Part of a small language model's weights.
Size: 14 layers, width 192, 6.66M parameters.
Architecture: RMSNorm before each block, learned positions, biases, tied embeddings.
Training: a variant of SOAP for these matrices, 2926 steps.
Each number is 500 + 40 x the weight over its row's rms, rounded and kept within 0 to 999. Layers, rows and columns count from 0. Numbers have three digits each. The size before them is the row's rms in percent of the matrix's.

# layer 3 attention query, 192x192, rms 0.181, rows 191, columns 0-191
119:527507495542509539504515518556422451525459566441467502430482503557556501503500546495485470541543567541511520443553582534547490510490565544467468571487365502487435401569529512517539523592423506494501525467496520527480472522474488510481432533526558463536506496489548536466486494459519524473487506505498480467521501496501625548501570514458488467476442552508480492509535463479463466523554450475527490509507504480511475529477495453521516463453532514463477570554502507454516481440521508491520501576504486509486544504438529395590558488602439536548478528485465520553484511506529419486
# layer 3 attention key, 192x192, rms 0.168, rows 191, columns 0-191
113:476527536504486575506513549481415370518488551526505468496490474500475576507536582489485522483526509506436502511478459480578522490452565562463527525509472522560452454501500460493578482519505451465456499462443493521483456476607463491433471508399463515496420521571422464469439514493566581530466513481510532537442479498489550586511547492546505503471505516448477510440529536502512450461519486537532427524468504539453494489493470549478449485564504525433497423581488546545500524460535498448497526521497501517531535555482500483609481547570474475469525506529496516491497529511493492565
# layer 3 attention value, 192x192, rms 0.134, rows 128-163, columns 0-191
116:510464505523453508491474470420491521520476522470492481437492464467519493509510496535422520538462459480446484465525507467479473525485500538516537503486509522402503523531517530439491481398467496488525434475457398474463540454485463563500492508410479553467515465531470430495496472497425512531412562486463513492530576507547444477508437568549520429502501559430502542471506531597490454487508498557447507528513543469528457526545522466462448442415403463500521458435577535565482459510454536525499461503461473429514509604496500525548523430498456493491461464521461489456515517494565486499
099:495541488480475528458458481468589502520507484535529472539572499514399521441442496472517529499426463477463486532476497553532518482445529463478529501519427435461473456417463519448483509492525423470493471477607608530541511411442553563530514506557546395525464511539461501495476469562534519514510471481475538481525486484474576434406469533507475593497468498452486493525507457535493435491528503527543467527549520462524490497531574462405466489472532463446492522509488501532519568474506429513500543501490468482501516483467511484482528530445504486463539535532439551532514609503478483476
121:555516548550523481520563512500519482480449518589459573592508490456492483476484479456456549474479451565503549550551469523522454451451484524498462475470444465475525506532444492507537454512503522512540569569474485605510483435543524486475492549522536482511556533461548506417547479531498500511534526521516522484582496509540523497436495412511519500586455465529503523451499496460506515506512484504611435427511507579524509522523502506504479591558460488492435516407515498543527520489490453527506531566497498516561591543533476461483505554511529456436449474471519452490523515473446516602
100:433510479478474528545431492445506487518505444428534488522447480569478504532509474541549529565543504514535563497496532529502495510527486554514561459472398495478560423509453525547433527484580498597466524493494525469470522494498529501589514509560460582539513511546511514471483542439512530479552520571569538487499481503531560570545506461515496537521467479483511508439501483416505502493569533477490530522517429507516465476548479590478474508536542482507524479491469509515498516606460512444503489460510468432510474478508488446544458550455493462547538478507613542477585466496497442399
107:464559454464493549523408445451456501539611486508511502481473503451481536521507409495508428491469452544491508451550503509499531582418501517568530481490481446530480568500513606468512497474511533516489453431536464467528527471498483512543565371540466484487513531581540464480516544544462482596488562491465503471528444464527476501457502517506518482523533421458428516482500465502573462467475487555475514506488478583515476476512475464511444497500469474520508524488468465552485453502507517539495532466484483548512484471631507466491451522533478490439491540445507528570498496535460474409
107:482595477434452500546535506524487462499470466462583484511517452455472489525485504496472493560472451493418540451435508499522526569487548503464523533443561515486537545446588467512544508446494479474566541519513518542528521510497514471431525434546557490518526487468550444509402526504508490492393528555524550498486455488482470464555506463496582515544488479462527512491490435473491542531454434406489486579474460477469501478480512503491498435582498474446506594505523522417505493439488562491585493503519526530425472456568483488494438464522520494476566535545478527418513483498547524501
110:513537592504497570486520514487536457585535486575560478420485466485484468512476480503552465511527405443467459495553516473474430460582478488520547489474526506526512523491550453444480516518461495510518494507480525457500517538437511536532504537508449555582501414469473514541522549540472435546457506491544564455506500463479504498483458517530509512534502575487509519562524475515469419489518515510462479484564500527491466466486497428419528462586540521513465505481475453514471529495525402519474525498517538487651432466541470612454455511537439537546513481425519477496550504470483500493
115:511493363486456471545505480494463535509498418503515545520495510473545426531524470528518433497524482530507571523466520517509483523510531593410554573520435570484453502477535444531482476478522518504496519500443417419461462478539479509546539426516483517494489548456558511583498551526526552544570548493483460481485470481584498519465515500478444535449505471565413475489476502524495484536501469459560501494438520513541533550411446492541474520520536417575539439479450521442499526532462560501547487497490475478472547497542489470553496434495504505576484483497498524516516451510527427560
102:480531522520511569429528492472494506516484595503503497477561474439475513515529526488503499464489479550440580482381504496487530525521455556486519497525502433537459538475523504533472511525422445517520475535438448494498432561536512435553541399507511498565481478544550540496492506436559563482458502495505461476566537559482557490495538447529445448419549554430461444520536541532515445524437474486441509522465514476503515550476514436524540514526488562492533525453560479477527477534465494562452558441519509533450551454513462502544472466457516441492474491552511489532451503570579571474
100:444500527531518555428476520451475565487503534582498532468488493442484540500532522466492432524495537502499472508559502599545489447500526494461512496524507509475467440485476539530480568523516406474464507479475455508485421446512502523514490499453452490439469517420402484489491412502497417496511461601443545484538469497529472506426519493454477541499475490490559516498453477535495520588515557496463522512500523499478492456535453550537589480455447555585485553521511502499502485486509447516477489477498524530504458471490478572551527579530427540428533543551483556461387486519418488501
097:496554515506463469511562509505462497474508492507527564521536481498495444504529503461560490504488524583549493555491473424440573448475508439475504527580514411465493531457437517504497434538453579520531562464499453478467526471526512444507509509490526459559489530529430477562525526470530484543485543501500525501531421467524470422499456495537482443552504530525539538460513536505557502534444509500502469585535551587485478490486536472489509548500530540557575488518511492456574490509480475524524535507418500479461542478495462437540531398465548478406475430510526630415531500512477522497
111:489547491508525541466516540480546462533517502475510457448535396507500522519511460522455546427433503533474465494514494488485530521478484507537596507511461489465506503556454468417498502429464529560519515485566498414542565533497512522506569450514526426532499459576457522471488512553517407500424512513523515488529545508499533476489401474467492459487520480415480474451451529490466509490520511484463490584463583582516448549559532531532441478403472506507493484477482529499504482498537573566487467504516583484475442542510564572515541434456491561478506563532569521496468480533453487454
101:509483493541481519513488483486538527515548474480517421454494492459502522519541513594534515521580512466498549530534492520469493528445409562518533510529535520557565545405510534497467475442517520485501498510473381436530422548472459502500562472459515507561587518458571525517510585445487445480542547484559471457503468536552470514428521510536468477466445547527511503531506490551514510486517487441482491546522529529491387498488482487477536413436511605547527448512510461562540470472517499529475561466542492475498473507501510492547440506428437496464584573511513542493468476503545466488
094:402466504432496433534472521508476477552525506497476494546515539523505376479531447541458449543504492483531608444560486424530474421485479461484497521460541556400580519574513458531562463581542520507525441508527532462526535449482534489580509532488434505448481501529491506470493482508573454529549503468528459460542515495520514490471528508537522485535496498507491453563513515542456515495443536516503498505497486545454597574532571495507544499498464479444501438415552475505496482468454490493490509481471521536510538507505543487549561436488506439454484570531487583461434447523500486485
108:528564524507502481441539464582594528429533489522476467516527441478496548467466523489512479459481495506485508485500506401422567524467512445607452459476459472541553465529472456517627441518455499381461503561489442526502505560548490480531499475507547503434466508554481533531446507497498578500473470510532520559466504495417484504529512420524487475524501523525480508496442459488549539477487581485471510486521544444509394477470524504529541427454483573520516503529476466521509451484507515537504478525539501502490484527457504527579533519437551466461501430529509480484457430450468535504
096:532470529465458481501499512460467462437469433442478536478511545545430540519537480528462518532518446482513542501499551379438444381472466533490472505501538478515529480487501513534491540490425544471516575526471465456413446561485565514435511491559524583498494525507500441498460446522499528537504512515528536549510465513508444410511567504516544452447552529500536445495543503508514500433496509478409536434477460478526520469447517538595479509537530526480498437486552526457480443473458447394530566489423497497492441484455458501467533497422531504496450502544477533505508503502480539523
115:583478470491526464461476535551486449497507503515528497570464490499528522488528528540500479538529475500489482526427484569577472538531451530460525531507496518482469446559479530428491525496488496480421497481542412608515505519437498594463536533513471473491501530496552572563454526457527481444458510533517491497509517479485479506495485516477529575496389436509409479497475585522519516496530528468446472509522532538513455472535456552460531540501444466472473555564467458472508476444570476491510500532485468591470526509457468461528534567456628455598523491524486503543520515465418461483
096:450514543454512549550456513531511570447514502474494477530561375501495561479475549534449523470528423569520507524478462491510513549518527515570475489434532468549520557494526545554543536526534515436436527523494471524567524534485529476539524510585434527475544503502479545508546510540460514580524530458508457527446509493508508528507516496538514586467538435459529520533559506512492499547433511490484504450450486511465568497510476517515508488507446498406480499546496466505490491472559441520567494491477437484506395608470542548495536567563488493496590505566528583561550469496529480499
108:515502518549431523529499453506498490424469477519516470492460500566523535443470543456468426540476490486466506531467466498488483475451480445444490574512437480462442496521500489477417469494545466527505533471473492526511513498492520528537507482509478515482516441527537526538500469545470417558605545476461540533520474448496438486527555423531479414562489444513461502493500521454563543521514519534489479449575471601559482526509491481460524483582407515453498557515425487454571471514553422560574456461438475542486504495571505468507501513504483495536526440526451460522493479408501455410
110:519434574487502531473538515474477446552504500509502456452451552549474538486530469479480467540468505445518471436408417525457544476507430491514485530510570453500552481488507473518452536517459469514525556507457552424530477539528498509478457463476428460494492494375495491507548516487515453451484523549395527519566483582516497447497512525616458532527525559421529435497478501541536474541527513498474477459524490508463494531495451435457514414485443516536519465522499504532527479462486498526519523476478501436509569454548513538432422558437442537544526532525525521452562563545503511501
094:548502509438500506485507459516522566507480546523511556535503519555452506571459407451537538470486541461529420435476439467521547469522538459441544446532564524510511457509598405503460491524543450531592498513525547582449522540536528517492505518541535465473500501509515567521473448516441515517497494425488473520454510458598494503476416568464600534442481433521464580478520576531456494531536492525577424468475542458470542532507507500520501521579503441459445472486526475512493469488468523525522540483509521451550496532506525464466480506462525562487503505538539528520470482459512554537
099:525542581466455545493534541529542563494498445459513431458471530481458504493555518504511488524425480436528521490496529468507451525489456525505478566500427557494479517560531486533509506495517467487461574499431529485469422488505496531590475492473467492433504514460536477431561455551508497477467491521492537505501528519543530446508542467527504460545515573468538456424417523505481443463483410494542499493482508502425441509467533508550508470488505495572492445479476521498510463496520604415613507597489472453479507513533513485432462455420504577446481474504496446416504541495497570501
118:511486515482512552502487504525515453539479549554529544464517457501468469554438564515450460441459545435504493508458448526496551503477438499443510572493556455512470496504475475515529516481516527484469538371475578501535494435498505492513550459491511495497536531554449489494528499522516485459490521444494532445505551444482516435549447543567502586577478524540565527469471473530519460480529463525510521472540518563473462486501494492522485528461518518557509490439579467482495549474473448479449537467364470514512492541540499524487500519518509478431450593450394569588550588475526473519
095:464513467462531471485496556491553448432519485504457510521530501514456500553434540574518470541592482505557473440581547602473456428453494463521478489513541552485545502500504470484565572550503492470532494443544449484523544490477525540545498506502512497492473440475469506470546549415574478451479476522458454460483531551465566497500469562471495593498466518484526490475533518578498433511391549599473494448494493515501481494476435414478457554521527555518500434472480463510450498539493480559484552485539465440480548504503469498437508479511555541546521525541485482480561487505511440571
112:492458489488541524518434490487450514552418512511581500436488451518523556495486551456566555567529531531508537421474471513522433552612582503463502502475560488477538473462565432479418456434498463462488552503520498481493566496473533492538431480480548526511487510499522432525413518548552543470475470515457517406521466552555479474533496484546532553494492444461553558531551505479550472504519497528493497510494546426502361473542553450467453457475514503482497477453504520493454526499453510463536512478517507465511468476497459479570409472422493526523494471479518478482512489507525450447
102:509570525453546549459526553504509496450423426437513518535482473488474557507461443473464532492493528546536495459578432446510486512492460443501514428525581485513504471533530478552559534432458502463554447479483557522503482518486546495492485478524543502534515459492471510447555511526557497513536482474475485532425456475525488464516489546450568456510486438446512545471459556500465470501490474570511458449489460438524515518462503555571460578458572492451481537524544536506463425483575588530528594511485473470547510529446515550488536475490428538498497494438441565535451550490461589483
103:501459532517509507467506579512518515455477553531528509524542477520495476598583541529529491513464501548534517508550508461464464447435491403529372529582480493481500459487498487490481507434523525459534564505463561504434473497500488370512538537423530516461526507536520454431505466536513511443502463505490457544509564529492473521530484459472473497542486558459518497458516491492482453531436476510491526481532500538514587516460545518539525565598460462529433460482512503534394569488534537453527498482574464508481541578530513519502489483485491524446371479524506521490456496495448511507
093:559536499521532511453502537452487465570535490479503501537460629485511439505498464477502532463515561396587494487393482534531492513538505523510497508517458476488402579510525461546555549477495567469551564517488573514450427544523525492500492496502418533500495463480500513496483504521586372522468416487491530426539463473478443478490535500511624518534532511492530529487489522473543492529526448453534436498556469585528555564450459541506511501546500499491505466511514516448527532520499540486502528498449480514527529471505467511521491521495489497561424464518547468473442529509524501441
104:412575568513545502432511500435512540553486511465522488470508454496504571475464504536478459459455532548488400522508472461511524526518524479522550500502495530461535533510480504468459462496473526473506514501502450478535526499452550467523551467502509436543492441521504473428449490487530390441470587485523472529475583499456487396500461513557551453521484467482514546491473508564518449489465463583495497495472494583477444481445497450482436456506550588529573497431565501456432484459533481528453425445453572511453494486505446514477549486548569524516488542544478521470522556547496485469
104:480571520440454531444545468507557593503485466529512517505490443498507505513510508488542514484445483477509453519594499489520603511445547434533538489459483489491493486517480521504493492452517529549530484441437467492496552491547508475490550445553551485569522454504545411442550577539506509530456548501458543501467497474545534474465469529425374541498471442461484531469517483496510562519457513521391423486527526410505498470535482436498440568546488528471468472480524514584506458501507473564536545534501505462493516561464526538470515561476499507548456513432459510508507578514552518562
110:563524542510480482511477491488498519453520547528476494531509464463509582488478455510510508475460530452504511542598529478508462508559460480465517476544507475467499507563519499484493432576458492531547566420534496511513501495447555462442496517523418443535422492510547516445523470511489480530458520562525502539531546497517472421447519518498444471512471469479538540402501491480527497586528404465534536581524488489500493449590539552495472442514547461489432559521522458549521427429542512413439512508460636471539484558518486531476516544477477459521524485451566450534478506508475520477
110:458453417447520443556439584452488505541472514429513548498490466507412509480481479470538485491533514567495540484470555541486509502476555498446501460528513517509417490526408540476485478467495523478474529501497498443548526502517526530539505489472486473495535461438446463454499540520595539502487490526476459450477517407557616506439446521534519549522536448562589528510521531507487465542519508527496515549465518507505539590476503483549417564473526535515543460483478491486440613467470481474545534477553531487449536485474510463443465493417524478534485502458527542586505555529484465456
098:553595505418491497507469505538436564483462499524528552559485563515433475505475485407568449490516434520518467495505448479484522527456561535480527509534543419500448448503508449502578576451527542515486580507483511443553486492529551570491518523487506450501493461520495545471488487563495488525508485519446505524364559450545558450576446521572563552506585475550447486507454513510473504521489485509561533476497526546530503523458498482428512556445538512448498495456470468477516474514473519530574492511480515499513532523497592460412538528462543544526480530495432511482498532517514519522
105:486482463471506496449501477473449512497479457447479592557506521477522534483506617516444527469547496526472506481494543519522496507490514471456496468492443516618531532525533469498549553534564483520506502550434507459504468497440412429555420503465475487502583479475512501489481517484454574406504421466541521544501472478524505489517470450580503492496513451519493466489461485449480410469546491491547484467554440552511469507420447509526511497498547550459492510423524481495479597442526512556496447500489483488482454405497504469410394511516482434569509515459486526524433506502504494487
100:490502550480545471493444563464567501523467525496458480527465493495382517486482498454459501522506507512435435497535569454501478542513499482531497475461487648460475505480501477427446445512455497456547472526552529605518518501499507559446480540563527518501550464418556489496480501499583539436513511516513456432482506518493504532521546509475503508458400487528474513483532451503448539519549501542570442534518484466512540446516505448559538537609519549501469518549471497566530429543488537459511522506504540483462492513578524506481564566471516529463518478385494477506447485477520517481
104:507548483492535604475446538526524493528432513500504491572428415531466508468468473463494537471482489499498464487458537496520528480488455512548498479546535527405437478574425529479516479463417452433489497454503479527475501492516463514555525509594499504460511428529516452457497543494433515530474505515562472441474464517491569587560463463516548493457442584422553494454495413520504501466544487533455549470507542511515466467468510527500499536524547430558511496463493530466491499544524501468533553488486474470527424509502558567475463540467422551489494452539453445582525527451535521567
# layer 3 attention output (transposed), 192x192, rms 0.112, rows 128-162, columns 0-191
104:470555484552513431456618534516478482528489533585465494519550553491468540514506584467507453444505483519518505501457539469504501456499552544533525495486523495544522506487440489550486495489476526466537395523495511422516448483551481465490522550536523452514447492535484500570528546547541520455597484570512512461543430508462497490448489421427499597526507460524472486473438540499515481463498479498468443476561508519585515469556441569496547487516454483509567508513416456491565540542497524450486496504504518549558572518560470454542516549540458493483540569475540484495515409513471481537
090:577505494509498519512476497541435477469541436520449484499477582411596508518527472424482356480505422560508446483516478431533489566491518538500452504487495466514506491455521533517478517502409494522460565527453478494564492542527550511472498487426450436510586512496447580463473468481505510522546492460504470492506546480499514574464551484490553476471411478539446494498466479539566557463513487494546521550573462470501516507467470562538521507550478491508470507517502579481517520464474516510458482541540557436478482577545487517520503484525545546543484444480481566523560522490592491462
107:529506420544531540485453467458525484492486563476473458504482466589507507437462469612484464500449446510459481420467505557522549524435548416495556565504465512498505516454526467474438482513405489527447428437485484441478507486511517515475467460450469485487447535483423454468457482466508471505470461460489425545463475540474596472528476464509499505465554505508513479528533477498502461462529539544460532447555498395489477457497555520466523483464517455602480490489493468435521505504467514460528491432493486464446468509417503509558466519581566574514554495531456475518538502482538454480
098:459476508477527495454485543598470468416468495548459574469491488398532536586553451552426455492495475484401496510539452560455466561458489531488453488555546490539483497547528537478613449470505479454547570503453476555529516538481504492525467433445537488532523543477445470488490573498421523462538468445520495513484505561584498522475471571485525517499518525494518513526536573489470489431477551567498421492515473452488530526421473437551549460579539544528493524500527500466454458499504514538498466533482482500527529481528516519528488488508552547433532511528466499529522556462501543538
101:484526508528510458462562487562525522472524477502497506517491576556522601489577574503483486559536549408493469461484536493472532551493482530419481511594471510496575522490502420492505463562509503458487564529538512557516422451493532496426503508522442463486524467407537423475537522466473462498479499477551509566488509436488504493387512490498574563480501548572510494473579508598470554508492564475466496480481505465495529460498504524495474524548506464444503494501506484468501570468548516464519466517489475440492516467457539503587505566543481511519469491555457501464542509486525483615
099:553518478477602516496490518567527496456522529507487515488510540539521405451559504472509561480559442495519512572519482491500516524566457518489499558543502549485483480514446540447517496567554541483576455601467519491461503433530489480540515512476547494459499453499489451504538461578536519461499593433569533501483540511469515470484524506532400447546535506534502428488526492503485474496537515519549519472461547375578510476515446543515488538543527484499514454485480534475489553544549408595431434518526430538476487519470541530496464530488493485496451512469480473446493563445445470503
105:499415469546504483506476483552499499408489537486513530436490498509503567475518519461477481475469626497532430515497445516546503466435547493447446537439424468517464432479548515544548540535481556520428499438493422559492487552579518480421496487478455463487526523526537509546537507456557551485466554527511569491513535539548524479475564486511495473537465488493519529409430442438463497462539487508508478485480473506481517467456479530516462477433470485534530498592572453421511515518485474500493526586542497544443501505421527456548532423474510454482473545531528525500459512473450528552
100:494452607514448430454508482524551511534539520535466425536546515507432495449527537514473578452435540497427513478557457504521499523527492495492497473481568436449564529585460448484524500507553467489506545468477586535533537537515517491469477471489502452503538539474492370483436474506480493480457505475420522462537511501435498413518457449477479470500481506479470485526599510522456475486549483527435511457505471489511493463504553542503505526549575535426515482503424479561503478550548457492479501510455490500494447435400529476507500516408532543533573493490550454507468498519476554480
094:449449454580450534584437550565478436501504513479437510577467475552533496502462441503487530517540523563543583546578526539529517501526458442502507486532519509470576468538450449481523499513558580465468561491478567511480530531494518488465488540513486484497480537463528493546535467498441468565521461597535499474454508420514465473518475460475559574511510493523556461448465489551522553484458556496509530490511539494486488584518492486451474541494518507493549480505429500499436570471547538520515473583571566492501468522484570575510492506548506458507607480459513530517448470499520436485
099:518529506502469470446580537474500381490470445440548471479477504583541482514506530509516528486485459537537501505464560472499480524423496530573410463491491529539481592479551479527459496492488513510515504475565509497396499558449509370487543508538510528543518451509519526477504473503542503474463574441479493466500500531522534473490544468575537507511570504507497546505533546506538479483479481577451531495490429526417535506508473560556464427501495510457477461533514468483533551537459564522496462563487548467515556527522502519463542525541543478568483501538550487513496556611576500424
093:493495497507510530439528481471490466543494523488537465505463535583519489495551483489487432462550479480522596506567459526574422505519512538576509511478507550486522512505564501497514499461472546472486518526479509512466552504480558569458525500491467527458513505546434493458473464545495487508545541551478449453503535510443585490466504470448425549429478565511501567559505489500504532524548469495523430489528369510482485541491572464453610469495491518493494509568466527494398450492540486530555449523540450483486502552439592558494529547514440524557461519489472376507496499469522497522
094:504441500506462469464479555502417433421523440458502497537524539463522540481507523447440483547537517472568492480445469460484470535514534471512503471472501404427486481465535514467493475500520529557525527523484463551530442523563470444446588548504521554472484427491480475469554536496444512523581433518532474461518425488459541433453521561465498543508556511516489446441490491480518494525520524480521440496600509470472458522473507435534572500599477440567480450474557479571521455480553469461540449495458463512546495545486493484511501584543469544487449490429512519503541453475500529440
095:526508447542480459436510540467470421498484487445465455512438503511424510519533482473515491517531545491463549473552552426492498498516513499527479490523438430511482459561492460508590524521488491563479560534440500533492514465515532496433524468461533454506428609456471456473501480502468581508471426573400529517520456465456549539503495455490496559502540540495557450508517567491439522553524545550504489424468524507531537559446494553531490493521465389491548504500466419476514494493555511549540480547478547514567429457525438499479561459564535461545482544463517493467523544483474523502
093:490499473623510484463518507445540516514462521460523489455533424531538558519509514408514436479482454469485493514458404494501549584634554543515472560566503532568506509523441490487476460455454437503454550481477433453469442590503495490542482483492546508539496450495588457450498565520485484506516515474495579504517464452518475451548471532488527506403517414460428540487462462532489516545532526511495489528502492457573479504491526467513473513522504460492492511551477474477535493547495483500513585558473456545554493502495543490499417495489505510485500433482496398493524508498564486492
103:475514508509532514562417541464474447570413492508542489631507472559503474529558459502537554457547520422539568554508571459499531429486527513518518507488528561457504447430579474474418455566511499581490500473444489495505469557457524520533539654549414476520474518489478554533546472478497475478521470477500434462542465532520510494494566534467475542510492544449460485531517565450520525512494469515546470487570483512497518493460455422486441523526544527533462559489480477504503477440535501504474509513447548554443501497553568511491500529509451514538481479482522517507486488457519521490
095:517524509467500554459502500431465523515493503538550545459502497498565524551536553555520498415534487511489564490446467552552540562539533504480512537536501537543483453516429502544502446537470521517490481416484510523497508371450452477508547467441475491516486459560466433478467518488466492509476579515452432441517549499524514510542545471532493485572508541495458537505492521542552545548440366557506483492486501528470508579461444398477482491453436532467473542475513505472524535532497525577502468532499540534486515486499444490454403502492477541497517534514493499452375444485495446491
102:476489508498510581507499503499520546491480454438526525541567560455489450506447496485483457491502499536483551480499500432410525446410517413503464498472560522463487581432508515563548465470541510508498488533433482528482539446558457427516536481471550469517545541494525422420483476543484480549516471432428454469532520507454431419466530488537473470555525491502534501497464505462427553476557544568540571513553528449528482544490459492431500533499519466481513489457516510493467488588457510495438490495459520478490484469568511506434493439573456521575528475394534504533532504519538515482
088:474553506557508516495520429521532439448521483522478501489470435517526446557554527422559471531512432491449453494478565518546524499517534487438460505494508546518464439503564491460492444481540464491583533476556471463469537449518433516427417520530492455485472476476482487535515496478554550532421522546537473483482428516541458446515489518505519446521474502557503467564524481455547499476534511572557456536507507448467520496538445548506474535532506544444536497532478471505468558424536571487547528484482614537525572474511521489514496499475466521452511525495382519395526562518528424492
101:526458519521478582456480470528501520483505524570524504538491571495483515546503496568502539420530512458506524507511532447493526546506470503547486503471528532503385456428524506511576509450439556496468497525518505567464508455514485482530494522604528453498524510541504478517488539439544508490427468432539486499516503523570581400435512522486444489407481507542498493523532461553466562478490491492457496506484501464415496432495493499448534469494562509476459523522527413524535557534445582413455490513481488469525546458431533489532530462564487522466525490476564585442545526504511414480
097:454407453554511573490463486522433546490554501465532513498404502449483466565447551505495478517502486547455476498486567478508490468479465496518535479504454508511411525560468522437493506463483495444427562528509505508462518513477486521433513539557557452526514547600527556484439426556541520505559535596510581532527532444534525532504448415495429474538478539484484504418543566449499556471509491460510532503462553504527472521414535475548544468456562550529449499502537462474578530548507504492559492539478463499459469517499450487519503560510544456482547495516483484498503451546465465474
088:497494562532477494531480462490512491544522474584554465541533452441447545435543542531459460561491469503524489505508511574505477561554482473512494519457446600591492503429509548523500563502495505523473510426493423514486544436538473490490510488408536473448527519543502450467521468479504498486478504515520478561458520494411447540511482500455496482607405543456386500487421475436543462515502519404469513538482519479529566482535484510473488491538589555553556456528469538542523515557565496457556471488538458501427467458515488525481463529505483476508456481468498539506499546510522465488
097:474446452488494469450476515483496533466379526507521483517496599473556505521515550430486510402532517540500466484527485482532491491484472548502562487502529473473527528511490500413435485493532486576487504545513486480491571473572472522437549494478480487509408508508446510512526507529512506451482523508485498474498505498459597499521499542501455484506512536415491461540622591483583509514502517534480498539495511516534614541479493530477520467402534497520472508391532468495514516513535453474474499452480489553524506440492425465520458547470505437491579387585501521538502463482503494505
102:575467465469523497492483559445509625508530495519447442461412497507541546473496518431499453464525429484563474499502510400489551520531453496495504617466422490492528586482539504485483497482449397493534505471516509481544537430494469522447543502500535541517483465530586499477439499530492436494552516589502474519472563533494511511521510484535521455487489537421522482505529526490448474565474531451526450578499481542528468497462453502536473454465470539459492509579502486496473507494517464559464467515536526502483529428422533429560558486560528513505552447497464496541520541564524504513
085:490564521538505508460532447502518475558482558517559482452483465471523490430437504406510484456444507454471457478461395568470466475531536520491491452503473461515569474481459478562478497496595508524481466486516563478519515559495484521489498490568529510520570532503506432465476553590452488503530477494474429507501551468552469552491524520498498440528465467497495565513435513381441558512567484534505478530477525423549475563534493501569499475491459548492458549521533520482585492484501553477484528513559567494506400455522538540517514451517510414455502521430477538476505447487501451449
100:476526545482431479457623537516507491505550516542453586507520500480507438491491462495530504434536571551512450564492536521504501431484486501460483506485489487495515510496452510481524566505514521478477466486406531525503530520499449541516477465465454526477487486484482513511451500455529534538555527521520533521455502527558494534415553517464464522500498535502420369487505539485430492418479516498525471499440395473544519538491529523455508590566507484521493538492427491436537544565505456548477444502517464500431569573545526464468471513484486444571501538545530548572513565490566518438
093:514495599537519458578485517428508501502524478473517502442455533446520529518540587539574457407506464399559510540501545545502578483484563449443475508474494517515500524504454510465472492545562492518503515538555487418472536482474532440433559518423458509431541487546479475562462467497521488560514537511476459498479500505459500520461516574525472507549563515484493509525484477483523558494493493409522459543420543464496516522647507453492517486510466515538516523447440517530543466471480486477525486417537508590470446451501459534517444513514488473493480566532464497496531527511485431492
094:512580418479555527463520440387447523495450625534452487516461514558486530433496466463479514445549515500570472523548436538587504507544451501489549447410510569457448587546495484477456474510457469453493479459518431498458462486481441567512482525504483469499518476443445508472483528493507498512468499515570505501479480562540503461494496504560555524532540528453541532511495513535553479532540492447488451498553478446471461526494482468524512494419497472489524482495494582521553408487481514540453512485478524506558465462535453540486537527497509398485560494523561466528524566509503552476
086:449472469505530466505485496521510525440475513473500471504467508546467555437521507539438462504570563524504529488509513454545518536472478475438535505505545532528464496437448439411487450492507488475466549471425487443526534493458495530501574435407544486511513453568526468483458489506453540462527473494519580560412556496489487410485493536502472409464517542448546497506526486509452532546579457518571493523480506485433482449480567485422463460437527514513531441503540504589444489543435395514470492520571498438532540530555529486481513567496510520485501563458535515517488478555470480467
094:516482523577581538491539507494470478418515465489483378485489490520504528462471614443492473537554535445486525554488579483423443454492539554501492479478445455545563479457526488512551531513518552464469525574455531491521499484571408528503500555521514569447445510483487562496521534512432479511570553526466472458499452485516521507526532492514474494464549561520467549495536447443551560512515511460457472533523539467525501482525488442472540532513436472451420509565532468528512474519483467544456436529563481479519591556451517505529525515485476421539503466454506445493432480518517524462
098:567540522566510529525480523469492466498461549499485442487528525504548462506496498441421513476474493506462498492509532458422458492523509493478524477571454477462498504542484492449487493547499498415564510526569454494598545533486531434514373570461452551517546513498456444566511527483600537535535506483549508498573473543424539557500490460435508423483498607557500494470464541474489488522490511473515407525520489493489490472494472463443507462439528452477546496459492482433600553501534587489524443543542476471440468494480503529525543479488550572524474490535496474481519440473469509489
101:426473458529555462536467473479503488556500525532538545498505539461475512475455475433455483441548558521509425524495528478427520470438478463547499516533475471489470518389469482487534526521514497559466480547582422481454534428475480435499442519408513556471558473544531500506508569423492522475530544490545442469472439515490474536561530481579490521484516544523477489507529564563570493499503556521480502460487545490514546562423528492437576544476446457495521511564552466528485611478419454507546484506459420464523516523487466514497484544535519509511427479517513428475494502466508493495
096:443551536459476537484564446427491475477557477494462425489437532528612527476493489483436481554449431483499393533539438507508508495537490435471510452506505443470603551517520480467534517472575566516484533505536570542504487508542531553522477423460484509486507485512459484547514442545494535484556533584548502549544512499466420445437541527507518445503536493468460475523505550517460517449370501552486475527525539484449476540544516518520563485530439482508485498490465520468542480555490467612566538479486483442505510540486503491472520467490502495492547457542429494504526476523480469498
093:518480479474460464506441456532528468447533452489514457498423531466551487474524543473447502528451532476469553518525510446523479531503479554480556521418440472505526512513444557522398487522506464457439452508535448483521513422540524522487511507492551495485527495519417408501487499556486528503532591500497462495491554538440501470448438559467446470499451544513450504517576492535506498524455478491526478604542560475493446538562483446507495496529503573533505505522497534460477524513515424478503546495472547483444432545464521478573447448457488548539456385511499569498491547603528455505
097:544517552483531477562464521496501498493554543477493486498456544437501546474458522597493512526480541432533407485562478497572454501449505485496500482507478504475533533490457495455493433422502450476568492522484520446462519456554508554619504448487537428500399557503546473521531491519586479547486566546520461552517451442561581543535515550514564483518541469437534479472583438505476513540442496483551438509425495465500504482517512477519539492517514450515499472513514504494486476566484501525491541481532608534496520514485552535488543435528618515454492503548536515528504477463496526522
092:485514429482510566549518463477484492510471525465494525563547549448550504403508507530470519490482568468465421560483498547485521455457516499521466479511531455580427472495509481513522551495519525562540481448517543504466570479589467453488473493388516553492495513488501539493540477515433512536498456437522570499524492518428498516485478505505423565491522510496455508471455524547471472543434525490392529490483600490503421464503480526512475512504466451493392559452562579494507520435516479488510473508548478557459489451565485485514448422463433491489508439532499500455565487509440503511